{
  "n_head": 6,
  "vocab_size": 50257,
  "norm_place": "pre",
  "rope_base": 12900.0,
  "attn_scale": 0.0884,
  "bias": "none",
  "init_std_qkv": 0.0266,
  "init_std_o": 0.0,
  "lr_mult_o": 4.0,
  "grad_clip": 1.0,
  "schedule": "wsd",
  "decay_shape": "pow",
  "final_lr_fraction": 0.0,
  "batch_tokens": 131072
}
Each number is 128 + 32 x the weight over its row's rms, rounded and kept within 0 to 255. Layers, rows and columns count from 0. The size above them is the row's rms in percent of the matrix's.

# layer 3 attention value, 768x768, rms 0.0461, rows 213-248, columns 480-575
size [102  99  98  99  99  98 104  98  98  99 103 101 104  98 104 100 101 100 103 100  99  96  97  98 102 108  97 100  99 103  91 107  98  99 101 100]
[[141 113 128 152 142 130 163 105 177 115 184 102 146 144 140 122 105 208  95 116 165  97 126 135 127 159 160 180 110  90 104  62 173 156  85 102  64 130 119 148 118 143  82 200 126 146 184 130 139 106 141 142 112 118  89 100 115 187 138 123 159  76 137 144  93 142  78 120 139 139 109 151  89 115 147 165 102  97  99 162  67 123 131 123 150 132 120 106 176 118 166 184 177  80 148 147]
 [179 176  91  71 154  88 118 160 152  73 175 107 125 108 120 126 159  67 114  97 167 134  79 123 151 114 143 105 152  77 152 136 117 141 150 119 140 160 139 157 152  73 127 126 166 129 117 150  97 158 122  94  94 130 112 135 142  93 211 167 169 126 123  54 110 107 106 122 106 138 198 175 167 160 110  90 113 134 140  73 160  78 102 114 130 136 115  94 104 112 148 155 101 127 106 169]
 [126  85 155 133 157 161 133 143 175 117 144  84 106 142 128  73 128 209 148 126 172 103 152 126 103 153 166  99 108 182 111 112 132  77 120 138 177 176 133 147 112 114 161 158 138 140  75  88 130 129  97 143 117 141 163  98  78  64 124 129 143 150  91 128 116  88 119 110 114 104 134 115 103 148 114 169 127 114 150 146  60 137  97 175 143 100 179 163 135  98  94 111 186 103 193 121]
 [126 104 121 123 130 100 152 127  80 111 174 133 140 183 128 130 125 150 127 141 153 141  82 185 120 119 185 128 131 108 120 151 141 139 173 134  79 107 103  87  76 173 122 136 192 119  66 188 224 108 150 141 168 163  86 132 133 133 121 138 137 122 115 118 135 226 185 102 113 132 104 159  79 142  77 157  99 149 112 133 152 156 168 107 146 151 107 172 184 103 127  69  91  50 137  93]
 [145 116  96 160 120 210  79 108 109  93 127 166 145  74 130 103  91  78 184 115 131 116 118 131 121 156 181 132  73 183 107 118 160 145 100 114  87 130 159 144  90 103 135 148  77 143 157  91 123  93 113 131 121 124 109 133 187 126  62 129 155 170  99 142 122 168 123 142 161 159 147 117  96 108 124  86 168 174 112  98 146 110 148  94  34 127 143 126 131 135 137 139  91 139 140 103]
 [ 98 146 152 177 133 121 154 116 135 154 103 152 141 124 146 163  87 102 130 113 155  89  43  43 128  78  87  81 130 113  81 163 107  92 128  85 122 134 166 123 111 154 114 136 108 156 145 190 117 114 166 186  92 109 112  79 121 130 128 151  70 181  91 152 116 126 126 129 122  52  90 136 140 150 108 116 122 180 124 151 129 114 184 156 192 106 110  99 128  80 108 161 137 136 134 137]
 [126 154 130 118 174 158 125 111 111 156 154 176 108 110 108 169 100  91  75 130  81  95 139 110 126 166 136 137 118 148  66 134 178 156 201 137  89 107  49 111  68 173 123 105 150 114  89 126 161 123 124  97 142 133 112 111 146 158  99 109 144  99 133 131 113 178 135 193 181  98 145 123 160  97 125 120 146 137 180 161  88 161  92 103 179 110  88  84 180 136 131 137 173 148 173 111]
 [ 97  78 111 175  93  98 142 152 172 166 142 148 132 158  83 144 179 123 125  89  74 165  94 113 106 142 147 176 118 105 123 130 102 140 164 143 159 142 174 131 158 132 139 105 134 107 146 174 125 161 137 103 111  79 118 113 111 112 137 130 109 129  95 140 119 138 130 115  67 167  66 134 125 112 144 152 159 111 163 169 136  99 137 163 129  85 122 121  77 117  84 152  85  79 203 162]
 [130 128 137 138 147 233 109 155 137 143 102 204  94 158 156 124 122 170 121 159 123  90 132 125 170 135 157  73 195 130 139 106 180 166 169 133 133 154 134 126 118  87 139 138  98 160 133 144  83 128 198 124 127 198 142  92  89  86  85 131 116 193 158 109 132  81 107 114 134  91 113 152 127 107 111 180 199 122 117 141 139 110 127  79 168  97  91 127 129 157 115 102 116 100  83 151]
 [150 116 142  61 139 140  99 125 133 161  52 178 106 214 104 150 113  95 106 145 150 152 104 120 150  90 135 139 135 170 107  50 105 124 121 145 158 190 172  85 113 125  89 131  27  57 150 155  98  76  78  85 168 168 120 102 105 160 137 154 140 122 154  83 149  96 172 162 116  61 142 110 114 142 101 108 176 119 153  90 144 149 156 128 142  99  82 115  97  70 104 149  99 123 128 131]
 [103 197 132  67 115 106 183 138 128  93 127 141 147 169 140 147 129  77 130 106 158 121 128 159 188 138 101 103 169 121 185 175 143 134 195 114  96  96 126  70  83 159 134  93 130 198  72  72 151  69 142 138 114  91 159  59  89 160 112 151  74 120  98  90 149 146  97 132 169  72 115 194  75 127 154 108 122 110 105  83 114  86 153  74 136 126 151 148 110 140  98 137 139 144 157  93]
 [ 91 197 121 120 145 112  94  92 123 106 115 117 117 159  85 154  97 187  63 170 177 143 113 106 155 128  71 121 146 122 111 139 108 120 114 174 146 170 151 102 132 163  81 106  99 142 188 124 145  61 126  90 110 162  67 111 107  99 125  98 155 115 126  14 163 158 110  94 105 141 125  66 122 154 163  76 109 139  96 119 122 129 120 181 110 146 152 171 150 138 112 212  87 137 102 105]
 [154 131  14 132 112 155 129 105  45 188 121 124  80 116 117 108 103  62 129 117 173 110 160  87  88 196 123 121  84 149 139 153  96 132  85 156  92 152 146 172 135  83 112 107 182  90 110 141 137 144 136 161  91 107 166 159 110 181  84 111  98 138 117 121  85 137 104 140 169 176 106 171 136 174 181 156 152 165 162 119 110 123 109 131  96  47 104  93  70 108 166 152  86 185 117 143]
 [158 103 140 153 101 104 125 109 145  94 131 133 125 135  98 107  78  65 185 113 203  95 172 109 132 135 128 128 114 180 144  91 122 113 140 114 178 123 165  95 110  75 101 144 199 140 150 148  89 179 172 141 135  71 144 230 105 108 113 172 110 133 118 115  22 122 100 161 120 151 165 163  96  80 101 151 128 116  85  81 111 113 151 172 139  97  93  83  78 150 141 118 158 168 138 154]
 [114 113 102 146 178 164 148  91 174 154 161 170 109 136 146 120 139  79 173 109 147  73 112 145 136 115 126 112  78 113 147 101 159 177 166 137 145 148 119  81  79 135 121 172  85 149 113 156 107 194 148  64  55  84  88 139 159 188 108 121  99 142 107 109 110 136 166 117 162 103 119 193  60 106 119 141 196 132 164 138 161 134 160 115  96 114 145 106 204 116 105 113 147 129  90 116]
 [ 94 142 146  98 111 193 141 151 114 126 145 123 138 111  80 176 190 137 105 129  87 149 154 119 105 130 149 135 181  96 186  80 130 122 151 107 138 216  99  99 140  98 123 147 190  94  91 123 111 117 160 164 176 147 169 128 120 111  40  88 114  81 171 161 110  96 132 137 124 180  64 134 181 166 104 126  59  77 146 121 163 159 101 158 178 108 176 152 120 154 163 121 148 154 147 113]
 [106 161 108 157 159  99  87 173 147 117  75  99  87 109 116  66 138  66 161 138 151 163 136 124  73 164  74  72 108  89 149 139 112 167 143  91 168 135  93  49  65 106 134 122 117  56 125 100 136  95  99  46 133 152 141 128 156  90  42  89 103 127 140 184 140 124 104 148  74 101 125 111 146 161 110 195  94 120 167 165 156 170 135 135 144 105 185 180 132 106  59  77 109 133  93 156]
 [119 119  84 115  85 143 130 143 150 116 108  89 173 104 141 113  99 106 145  83 143 106 110 134 121  56 168 126 198 171 113  91 119  84 134 136 135 105 107 142 150 103 153  99  65 195 171 157 171 129 189 139 115 120 122 133 131 107 137 106 105 162 101  98 115 184 132  80 145 118  90 107 152 156 105 164 156 103 148 111 157 107 103 138 141 107 162 108  74 127 122 117 189 104  96 111]
 [172  97  75 218 154 143 168 147 148  87 122 114 190 124 147 106 119  88 117 138 174 167 188 149 195 111 179 148 158 133 135 112 180 124 116 111 152 129 110 136 139 119 122 131 107 143 127 126 178 120 132 159 114 154 117 140 162  99 123 192 132 106 105 137 137  82 141 104 100 154 108 194 165 114 127 134 110 147 123 182 143  62 173 115 144 154 121 166 162 144 150 120 151 165 138  73]
 [196  80 145  89  90 183 137 188 152 102 131 127 177 106 182  83 149 215 112 134  62 114 108 173  94 123 106  96 158 160 135 110  41  98 136 116 136  88 130  93 138 162 150 150 146 101 136 131 147 139  87 118 142 119 126 114  53  94 145  95  90 114 152 158 162 105 123 122 184 104 132 136 140 145  77  65 161 124 150  75 172 150 133 162 128 165 184 132 105 151 147 158 155  97  96 134]
 [ 99 119 148 183  65 112 184 101 174  75 109 146 105 170 150 140  97 158 145 130 189 132 143  99 109 178 167  88 126 115 109 119 209 152 151 143 110  84 145  94  92 178 140 133 101  91 135 101 144 133 104 133  72 183 139  98  58 125 134 140 155 128 146 149  31 169 135 108 160 114 212  77 174 190 147 177 123  92 118 150 147 139 174 151 113 149 169 100 171  91 140 158 128 107 114 118]
 [ 83  72 161 170 162 104  92  58 134 157 144 143 157  80 110 105  91 166  94 128 157 139 107 117 167  96 154 138 136 116 134  83 139  74  99 122 155 144 155  98  69 152 124  75  75 168 199 147 114  85 106  91 127 140  96 159 155 128 130 102 142 127 113  57 117 116 113 126  97  98  98 113 126  95 107 142 134 136  79 134 147 163 163 107 121  86 126 143 171 117 150 152 119  83  82 109]
 [115 135 117 110 120 138  86 113 133 155  77 124 133 127  91 116 149 165  91 139 127 139 125 109 123  90 133 129 109  95 103 155 104 121 114 122  95 146 120 116 146 116 121 138 175 129 182 112 119 129  79  47 127  90 136 117 146  82  97  97 134 138 118  59 132 128 137 115 105  98 152 137 138  99 176 128  97 165 162 129 119 141 170  32 136 195 127 129 136 156 106  94 179 134  89 119]
 [170 114 124 197 101 160 137 133 136 128 179  81 125  69 101 166 161 151  97 128 121  96  99 142 121 104 110  96 179 167  81 104 116 126 159 160 119  77 134 141 147 119 168 154 208 127  75 179 126 155 117 163 112  64 174 161 135 100  99 113 116 128  93  97 119 156 133 218 169 163 159 121 153 148 124 102 187  67 141  98 173 111 153 181 137 163 100 135  85 125 128  66 187 111 107 134]
 [109 153  91 149 142 158 111 117 151 177 185 155 138 115 120  71 130 103 117 119 146 135 134 178 109 126 139 114 107 103 135  88 129  88 171 128  93  91 141 162 114 164  75 106 195 136 161 131 163 175 110 204  85  83 152  92  77 118 124 163 146 135 124  93  86 123 179 139 121 110 129 109 135 139 172 173 139  77 108 100 117 119 155  68 112  95 132 210 148 123  61 133 144 109 133  86]
 [107 178  92 128 122 115 134 151  64 124 108 135 175 143 129 175 135 141 111 198 114 107  91  84 170  99  96 156 115 124 117 119 105 148 191 117 119 136 125 139 135 144 113 103 135 100 136 113 111 117 122 105 163 150 139 140 106 147 122 152  94 103 131 126 112 143 127 130 102 124 106  97 151  95 119 122 123 145 123 163 108 139 129 141 170 113  98  99 112 149 171 130  40  84 117 125]
 [ 70  75 132 129 159 130 175 147  94 145  76 133 138 118 117  86 145 216 163 102 166 163 164  94 123 172 111 123 171 165 131  96 121 138 148 168 184 120 154  71 152 142 102 134  58  80  87 139 134 141 181 198  63 191 131 139  97 153  99  90  75 104 145 104  86 152  82 123 112 136 106 119 152 107 119 114 106 207 143 130  88 147  91 149 163 117 131 173 132 153 138 158  59 104 138 108]
 [126  65  60 157 194 183 159  94 125 112 105 140 106 151 121 134 102 160 104  77 178 140 112 197 152  82  92 122  98 109 146 117 142  82 114 154 140  97 120 103 115 132 152 152 114  90  83 116 186 139 191  83 100 130 129 122  77 165 138 108 160 162 133 113  73 145 144 170 206 117 114 101 152 146 101  62 100 138 156  98  77 120 114 123  86 130  55 117 132 144 154 102 129 105 118 158]
 [148  72 145 140 137 152 119 127 130 153 121 117 138 107 185 143  78 121 114  93 134 144 145 142 149  89 134 108 122 115 117  98  79 126 156 131 147 156 135 140  72 121 127 122 140 186  77 120 146 205 154 163  86 123 121  98 111 150 107 124 149 134 188  87 141 191  91 150 163  96 194 172 118 134 131 131 156 113  97  87 111 159 156  90 123 152 171 141 126  90  87 139 109 146 153 120]
 [133 118 102 132 116 133 187 111 110 142  90 128 138 127  63 164 154  93  94 109 108 186 130 104 140  88 175 150  99 119  58  89  99 149 107  54 131  99  65 137 167 158 183 117 145  95 171 109 111  93 164 131 118 104 104 203 140  24  93  91  50 112 175 110 103 103 149  81 136  85 131 109  97 105 149 170 136  67 129  76 114 122 145 150 179 132  89 121  95 121 112 101 103 148  57 132]
 [168 144 120 141 129 123 128 127 139  98 157 135 143 150 151 126  62 108 108 113  54  92 105 159  91 154 107 141 137 158 153 131 150  84 137 189 150  69 115 167 130  84 155 115 151 139 140 126 122 202 175 146 133  95 129  75 136 123 180  77  60 151 155 113 133 134 138 150 161 148  75  61  88 165  80 169 111 106 131 130 244  98 114  63 155 148 128 126 162 141 122 114 147 139  99 143]
 [155  87 152 130  99 159 131 113 109  84 148 103 120 108 130 151 156 114 113 139 145  91 133 157 131 112  78 132 164 169  91 128 141 111 171  75 142 134  89  72 137  58 166 147 133 130 134 112 130  91 127 116 164 118  67  93 130 174 140 219 215 160 164 145 106 129 162 122 150 114 120 103 124 117 194 106 159  99 107 118 133 181 135 154 129 131  84 129 135 104  79 138 107  96 142 163]
 [135 160 163 169 116 108  80 126 128 169  78 115 128 154 114 135 136 102 106 154 162 176  48 116 160 133 129 131 162 185 107 152  90 126 166  92 164  98 122  32 167 139 124 144  95  56 164 112 151 134 175 154  87 125 165  74  87 147 124  99 119 153 115 103 162 179 129 132 156 103 168 114 167  90 169 115 179 184 147 204 129 129 134 122 136 101 220 148  84 109  99 180 156 173 109 114]
 [ 92 113 146 155 125  98  53 150 127 210 176 119 120 189 101 117 112 121 123 151 125 102 127 110 108 140 209 104 117 144 156 181 103 165 151 123 100 179 145 157 177  90  69 144 190 177 106  50 128 108 153 132 106 131 160  81 169 105 183 148  98 161 172 127 116 100 148 121 165  95  82 113 136 105 114  83 105  95 113 142 196  91 198 151  73 117 144 108 137 110 144  78  87 116  96 146]
 [190 105 145 126 146 116 153 122 158 169 141 140  80 115 185 143 134  77 190 103 129  83  91 168 136 183 107 117  80 163 140 167  78 167 121 137 140 126  88 204 144  95  81 119  98 103 108 109 125 107 118 129 123 159 106 133 152 131 128  81  92 168 106 150 149 163 133 122 134  80 162  73 194  91 163 108 134 144 168 117  97 155  62 122 101 141 194  63 127 154 102 122 139 102  65 121]
 [160  51 121 160 182 102 151 103 102  92 144 113  98 113 176 137 158  96 115 176 147 112  70  86  94 135  87  53 129 150 118 114  77 118 167 141  43 178 139 174  73 101 132 159 107 156 132 126  24 117 120 167 111 141 123 103 121 178 105 140 129  85 126 125 108 161 136 168 109  75 148  84 137 161 157 146 141 142  76 143 143 167 155 142 149  99 165 113 139  84 125  92 103  86 189 153]]
# layer 3 attention output (transposed), 768x768, rms 0.174, rows 213-248, columns 480-575
size [107 100 102 100 101 102 107  99 101  98 106 106 106 100 105 103 104 100 107 100 100  97 104  97 103 107  98 104 100 106  95 104 101 100 103 101]
[[ 88 111  64 152 121 103  98  68  89 185  91  81 115 122  89  95  88 162 123 108 180  80 108 100 106 150 130 106  94  87 156 134 113 153 140 116 154 168 144  98  83 113 131 103  87 183  96 114 122 189 125 131 167 165 114 159 161 102 118 110  80 193 106 177 191 129  76 141 132 102 140 148  76 117 133 119  64 152 165 190 118 152 129 181 106 112  85 190 111 115 100 151 134 171  84  50]
 [176 128 212 128 111  82 128 116 171  59 149 133 138 114 144 151 148  71 148 140 106 102 127 106 101  61 159 151 120 129 109  80 115  97 169 145 130 174 166 147 126 211 116 106 209 127 142 140 121 149 122  93 106 112 143 171 144  98 164 159  79 163 139 113 163 181 119 124 125 129 112 120  62 133  83 136  68 128  81  71 115 121 140 118 108 109 154 183 139 167 150 145 162 117 148 117]
 [169 130 142 180 157 118 139 117  87 176 152 173  61 161 148 102 105 169  85  78 161 157 115 175 120 172 180 160 165 113 138 106 129 137 123 105  91 114 137 123 178 111  99 109 112  85 115 195 122 148  72 152 180 108 134 138 140 165 111 102  77 103 133 111 125 114 109  96 131 107 136  66 143 112 141 137 147 175 159 108 132 109 135 163  74 190 126 165 168 144 208 132 161  82 177 142]
 [139 141 153  77  92 152  95  61 159 126  75 106 177  44 146 179 162 146 149 130 123 138 190 117 107 163 177 226 159  48 119  94 137 167 137 148 131 120 124 106 157 108 143 139 191 145 121  94 132 123  88 139 132 103 153 135 180 114 158 159 129 157 133  69 117 165 152  89 134  90 130  80 200 125 115  97  82  96 101  98  93  93 130 137  81 174 115 190 185 152 138 168 131 142 146 111]
 [ 98 164  97 114  96 115 180 107 156 138 102  93 109 185 109  73 121  91 106 157 137  98  90 154 120  71  91 168 144 162 120 131 119 145 121 161 101 134 142 148 137  68 114 147 122 106 162  68  48 122 111  88 147  79 123 110 140 107  86 171 128 157 183  96  87 144 141 159 152  59 122 113 124  88  91 122 161  71 154 199 106 145 113 105 161 176  88 151 158 161 128  75 126 118 123 146]
 [124 159 126 129 140 145 129 217 129  93 133 162 117 149 123 120 117 132 162 104 101 100  91  37 168 115 125 131 138 141 112 156 144 144 179 147 139 135 150 160 143 102 200 118 129 113 108 110 103 133  76 131 112 103 112 154 145 158  91  76 138 132 120 186 108 149 107  76  60  90  88 118 138 110 148 110 132 156 111 150 164 155 113  58 103  60 101 141 127 100 108 118 168 131 125 123]
 [149 144  76 120 107 123 199 111 159 121 138 106 179 153  96  74 186 157 131 193 135 207 118  75  91 167 116 117 195 153 151 151  51 183 164  95 139  69 187 117 149 103 182 111  93  82 118 124 194  99 131  77  87  92 145 105 119  69 153 122 137  95 140 127 105 163 138 164 120 188 155 152 124 158 109 156 143 110 130 158 149 122 155 120 128 150 110 128 107 128  90 113  77 136  70  99]
 [ 78 107  96  71 118 137 114 182 160 156 190 100  73 133 160 109 148 110 138  93 156  93 141 182 113 140 150 140 119  86 107  51 171 139 148 110 149 149 121 168 154 128 145 144 141 163 121 117  99  97 114 156 157 109 170 104 106 122 197  78 113  97 114  77 114 144 122 127  68 129 117 104 146 187 110 131  64  75 114 165 183 129 132 173 105 112 166 123 112 144 120  94 143  71 133 134]
 [ 78 142 129 104 153 144 143 144  93 157 159 138  71 117 119  76 163  67  99 137 173 109 135 102 119  79 141 155 146 107 159 122 136 165  91 126 123 149 127 102 156 151 113 120  88  60  94  91 149 107 155 116 115 103 139 163 132  98 107 249  99  98 115 113 195 112 130 118 127 138 117  82 175 111  89 177 188 139 158 168 125 148 160 173 176 135 142  87 187  73 173  73 161 127 170 131]
 [158 129 129 149 107 193 106 114 122 114 131 128 150 136  91 130 102 153  83 176 181 112 132 136 113 170 103 161 127 136 119  96 112  95 126 147  80 101 143 135 159 208 117 187  96 143 154 127 128 120 134 162  84 116 161 156 201 101 106 153 121 155 149  87 150 175 145 124 122 219 121 127 114 130 138 175 141  88 160  88 110  97  81 139 118 174 138  80 144 150 164 143 158 161 153 146]
 [ 98 111 109 183 135 184 148 191 112 129 127 186 129 153  73 151  94 144 120 116 100 145 165 150  85 161 130 108  96 148 153 101 119 147 118 101 149 144 101  65 128 143 108  83  82 188  92 141  68  74 107  86 111 138 102 121 150 114 115 114  74 156 150  94 118 125  90 189  77 109 105 129 115 149 131 110  58 200 132  77 141 155  97 175 144 195 124 137 181 198 114 123  89 121 103 155]
 [120 108 113 122 255 141 114 120 113  98 123 106  83 158  94  62 113 131 167 137 141 147 146  81 103 134 187  99  35 106  80 103 150 144 108  67 120 132 144 129 177 136 113 192 133 117 112 116 113  99 118 114 116 105 109 117 122 111 120 149 180 108  80 147 192 168  95  62 155 179 142 148 136 110 107 142 119 192 115  99 123 106 149  76 148 196 111 137  90 150  87 108 124 198 123 116]
 [ 93 114 106 135 112 177  99 130 146 173  92 100 102 168  91 163 119  69 177 103 110 129 116  90 138 133 172  56 138 170 146 137 148  87 123  64 123 110 111 167 104 158 121 139 135 113 114 161  39 134  93 171 119  98 101 230 173  89 151 165 155 164 177 171  97 106 141  85 144 103 132 111  77 138 125  94  92 113 122  95 108  95  80 137 148  89 108 120 130 120 113 124 105 137 111 121]
 [111 144 123 129 160 135 134 112 136 178 132 127 106 158 188 146  67 108 122 112 124 121 126 124 143 151 137  76 124  99 119  68  94  81 110 104 112 134 175 117 134 113 147 166 144 109 113 169 109  81  96 112  94 191 119 106 121 153  78 183 151  62 162 139 179 138 116 127  88  85 126 106 110 109 165 140  90 161 121 114 119  84 133  89 112 134 169  77  92 177 167  79 123 167  74  84]
 [147  89  80 136 177 161 154 149  67 163  99 130 102 161 121 112 122 148 145 148 187  72 217  51  74 111 102 127  89 155 195 189 214 127 116 118  80 151  58 120  64 136 116 191 144 129 124 127 146 112 100 132 190 119 151  90 143  94 125 145 162 166 149 123 115  47 103 107  97 119 113 118 111 144  88 113 141  88 109 125 126 124  98 112  94  87 164 134 150 140 136 129  77  82 105  96]
 [117  82 135 153 145 115  95 137  91 156 108  95 140 139 199  64 125 128 145 130 134 120 129 117 141 161  59 150  90 222 163 134 205  74 145  96  89 183 138  85 155 164 143 146  81 120 124 156 196  79 127 195 189 225 137 114 122 112 136 123 143 109 128 134 130 141  86  94 140 120  85 146 133  64 189 111  50 192 106  92 117 125 101 119 125  98 138 145 151 123 129 146 141 115 119 143]
 [181 168 114 114 112 140  99 155  78 111 161  99 157  81 141 169 153 152 144 133 129 137 203  83 134 134 145 126 133 112  49  78 182 103 134 146  66 151 101 110 126  97 147  83 153 119 124 141 144 108  81 170  97 135 121 159 163 115  68 138 200 165  97 110  95  75 127 169 125 119 124 156 144 141 113 173 110 140 141 130  92 102 142 141 118 131 122 115 140 176  85 194 143  97 126 100]
 [142 118 121 182 133 120 154 119 103 124 123 124 130 133  85  73 116 120  97 133  87 171 103  93 159 145 118 133 172 120 104 146 113 109 157 154  94 165 108 199  87  63  91 167 164 168  82  76 167 111  88 134 158  99 111 158 121 156 171 122 114 110 144 134  83 163 109  79 124 110 161  51 132 186  96 182 160 154 124 128  73 114 179  89 129 135 109 105 113  69 138  86 128 120 121 144]
 [167 103 142 157 182 128  79 129  78  98 168 139 114 176  86  81 160 132  97 161  78 145 162 127 157 123 139 162 124 142 218 123 108 193 148 103 113  97  98  72 106 107  79  95 155  69 137 163 172 188 122 134 152 122 127 104 123 146 151 135 140 188 152 113 193 134 140 105 204 139 156 104 101  94 110 154 113 112 142  61 118 109 155 122 148 119  94 112 112 106  91 139 105 124 132 144]
 [111  80  62 136 149  80 102 175  64 144 104 110 212 125 136 157 157 137 124 139 145 105 130 158  94 104 131 105 104 133 119 198 114 142 101  87 128 123  87 172 202  88 131 106  85 158 126  87 128 125 126 128 104  78 140 164 138 163 119 204 122 118 114  73  91 148 130 134  96 136 116 126 190 145 115 211 145 118 114 167 136 114 140 147 135 116 175 109  70 106 114 106 167 117 155 168]
 [171 164 151  92 106 126 152 140 116  97  86 167 155 136 115 131 133 142 126 129 139 120 103  79  73 144  97 137 142 119 167 147  99  84 171  97 111 101 142 144 181 109  89 122  35 130 115 178 151 142 162  94 103 133 137 162 123 153  91 132 126 118  87 108 102 182 159 165 200 114  67 165  97 113 112 158 116 126 114 157 106 142 149 127 196 138 117  63 112 104 167 122 112 124 143 129]
 [105 117 121 134 151 130 100 141 149 143 101  85  83 146 145 120 138 123 101 131  97 108 176 130 132 128 139 120  93 125 134 112  82  88 138 133 125 103 191 128 124 121 138 144 106 178  94 147  92 127 120 126  77 126 120  92 127 105 198 142 154 147  94 132 100 205 173  97 140  69 147  92  85 103 155 132 120 122  95  83  85 110  89  92 100  84 124 126 123 156 136 121 175  55 190 156]
 [104 120 106 148 143 151 175 118 179 130  97  89 103 153 139 146 126 124  61 149 142  88 157 159 181 123 140  99 157 121 132 152 146 109  82 162 178 138 126 113 164 109 127 162 105  99 102 135 164 127 152 112 115 102  85 123 103  95 108 160 127  97 112 129 186 127 123 120 123 189 126  75 125 195 100  96 102 136 160 181 107 113 120 127 231 101 106 106 118  92 185  77  94 153 116 128]
 [114 104 102 137 120  38 104 171 144 115 110 129 228 180 159  99 133 170  82 113  97 108 103 167 167 109 115 153  59 116 161 132 160 112 147 135 109  96 158 121 185 101 173 131 144 134 138 173 140 127 106 163 154 106 195 118  99 105 110 135 124 138 129  89 131 140 158 107 157 134 199 101 141 160 105 157 102 151  72 138 146 118 107 100 189  67  96  48  86 190 125  90 106  91 110  80]
 [155 100 101 172 144  94 158  90 101 139 131  80  67 127 146 105  88 138 181 148 184 123 162 130 134 126 122 128 115  61 132 104  94 132 131 130 110 130 169  76 108 103 100 166 184 106 102 163 102 117 220 148 112 102 120 139  84 129  85 129 125 153 144 135 133  77 123 131  95  99  99 137 174 115 131 175  98 123  87 148 179 145 150 140 141 120  97  93  79 129 131 126 205 152 125 142]
 [ 69 139 163 137 123 147 138  70 165 149 132 118  57  42 112 154 108  88  97 104 108 178 147 143 143  90 148 134 132 106 105 173 130 114 165  92 106 142 147 123 150 160 136 179 128  97 110 142  89 147 147 162 108 120 135  96 129  93 141  77 167  92 164 141 163  97 153 105  89  74  82 104 130  85 127  99  85 142  98 137 123  77 125 113 129 174 144 153 199 129  84 179 157 145 118 168]
 [106 196 109 127 106 141  82 189 112 146 182 137 106 114 139 140 124 161 116 177 111 120 146 156 134 125 182 132 105 142  92 174 154 132 123  96 131 185 158 146 148  83 103 142  94 181 124  95 125 197 166 112 162  75 160  87  94 193 105 142  79 116 126 166 229 115 122 161 128 133 158  86 126 115  69 106 171 111 143 114 141  84 127  99 145 182 166 102 117 139 139 120 101 171 137 114]
 [127  96 130  77  77  88 135  87 130 181 106 115 100 113 101 127 166 138 130 165 106  92 122  82 126 102  92 148 111 163 136 118  77 119 124 110 100 124  97 157 169 112  68 108  38 115 149 122 159 136 117 199 138 139 144 140 127 136 156 106 119 112 113 183 151  59 134  74 137  59 137 166 167 135  88 170 185 166 144 123 160 108 150  78  79 128  88 138 161  88 117 103 180 123 112 168]
 [187  83 104 132 129 141 154  97 113 142 123 143 121 162  83 168 199  81  95 131 114 100 173  85  71 103 198 102 108 161  93 124  86 114  96 132  87 171  89 133 111  22 159 111  72 100 136 130  57 167 143  96 153 144  77 168 109 127 107 150 144 157 133 163 164 106  89 148  79 136 189  99 103 169 162 110 127 129 130 129 112 125 162 174 107 131  72 138 154 129  59 126 169  77 109 127]
 [157  96 116 127 152  72  64 108 127 136 129  85 151  88 130 160 102 148 108 121 146 136 109 103 137  96  90 201 184 111 146 136  80  85 155 130  97 165 139 108 134  89 125 145  73 155 207 149 139 103 150 154 132 142 129 117 137 128 140 126 111 128 137 170  55 108 198 133 118 138 148 106 172 137 157 156 135 156  96  91 139 119 119  73 104 180 133 114 131 155  77 126 164 204 124 180]
 [ 70 142 141 157 106 122  87 120 134 101  75 108 146  75 132 100 143 108 110 138 101 160 131 151 156  87 148  95 115  81 117 158 128 143 159 157 155 130 151 218 132  82 132 130 221 136 159 124 129 139  76 106 122 137 190 193  94 118 166 151 139  78 156 125 101 153 151  91 140 153 124 130 164  81 128 129 104 126 123 167 142 144 113 139  80 102 145 105 161  99 143 111 125 115 155 170]
 [152 114 135 150 166 148 145 155 127 166 155 172 199 138 130 132  84 145  73 109 150 156 172 137 121 110  85 114 161 109 105 171 122 135 174 125  87 139 152  54 191 157 108 133 144 117  73 136 109 134 160 129 162 170 108 104 144 162 152  86 153 129 134 142 170 153 138  65  76 124 105 152 167 112 178  96 117 158 140 120 172 163 128 119 104 128 191 113 160 124  77 149 130 165 129  59]
 [ 92  82 122 122  68 142  87 154  84 118 181 106 108 180 138 130 152 106 167 131 164 104 144 107 156 114 134 141 113 121 204 160 103 114 137  64 155 160 134 188  71 112 111 132  93  87 100 102 143 137 130 152 108 127 115 132 159 100 131  51  15 100 120 118 111 137 174 189 138 142  70 156  86 117  89 186 140 154 107 110 153 128 178 152  71 127 155 134 137 152 157 123 137 170  91 139]
 [ 43 134 135 129 133 121 131 149 102 181 178 115 167 126 204 162 128  90 151 100 157 131  92 177 166 121 105 147 127 115 123 114 166 140 203  90 137 165 141 136 173 131 112 109 160 115 141  93  96  96 129 100 111 174 164 134 110 156 164 137 164 136 112 120  93 106 126 132  94 156 169  85 142 144 117 182 179  99 123  86 142 130 117 130  75 173 185  76 125 155 149 113 159 164  62 131]
 [171 120  64 144 115 117 140  93 129 167 146 132 144 153  89 155 126 161 167  78 144 110 123 154 152 131 115 100 102 118 121 126 120 121 118 147 131  54 175 157 172 177 138 122 157  80 119 140 166 123 155 108 113 117 132 145 183 137 130 122 125 147 119 109 137 125 119 132 103 123 125 226 170 127 134 181  87 110  88 162  94 163  89 124 188 150 107 139 106 146 115 157  86  88 121 171]
 [144 156 150 139 118  83 126  64 178 124  71 148 128 131 115 168 149 172 136  58 117 145 150 152 169 179  82 157 122 152 114 135  92 117 130  52 128 129 159  79  82 117 116 110  82 172 172 117 151 122 140 120  78  85 147 115 109 119 104 183 104 145 166 112 159  82  90 166 143 104 134 150 133 101 167 100 143 128  95 121 107 111 125 100 101 127  85 142  72 158  63 124 130 150  80 114]]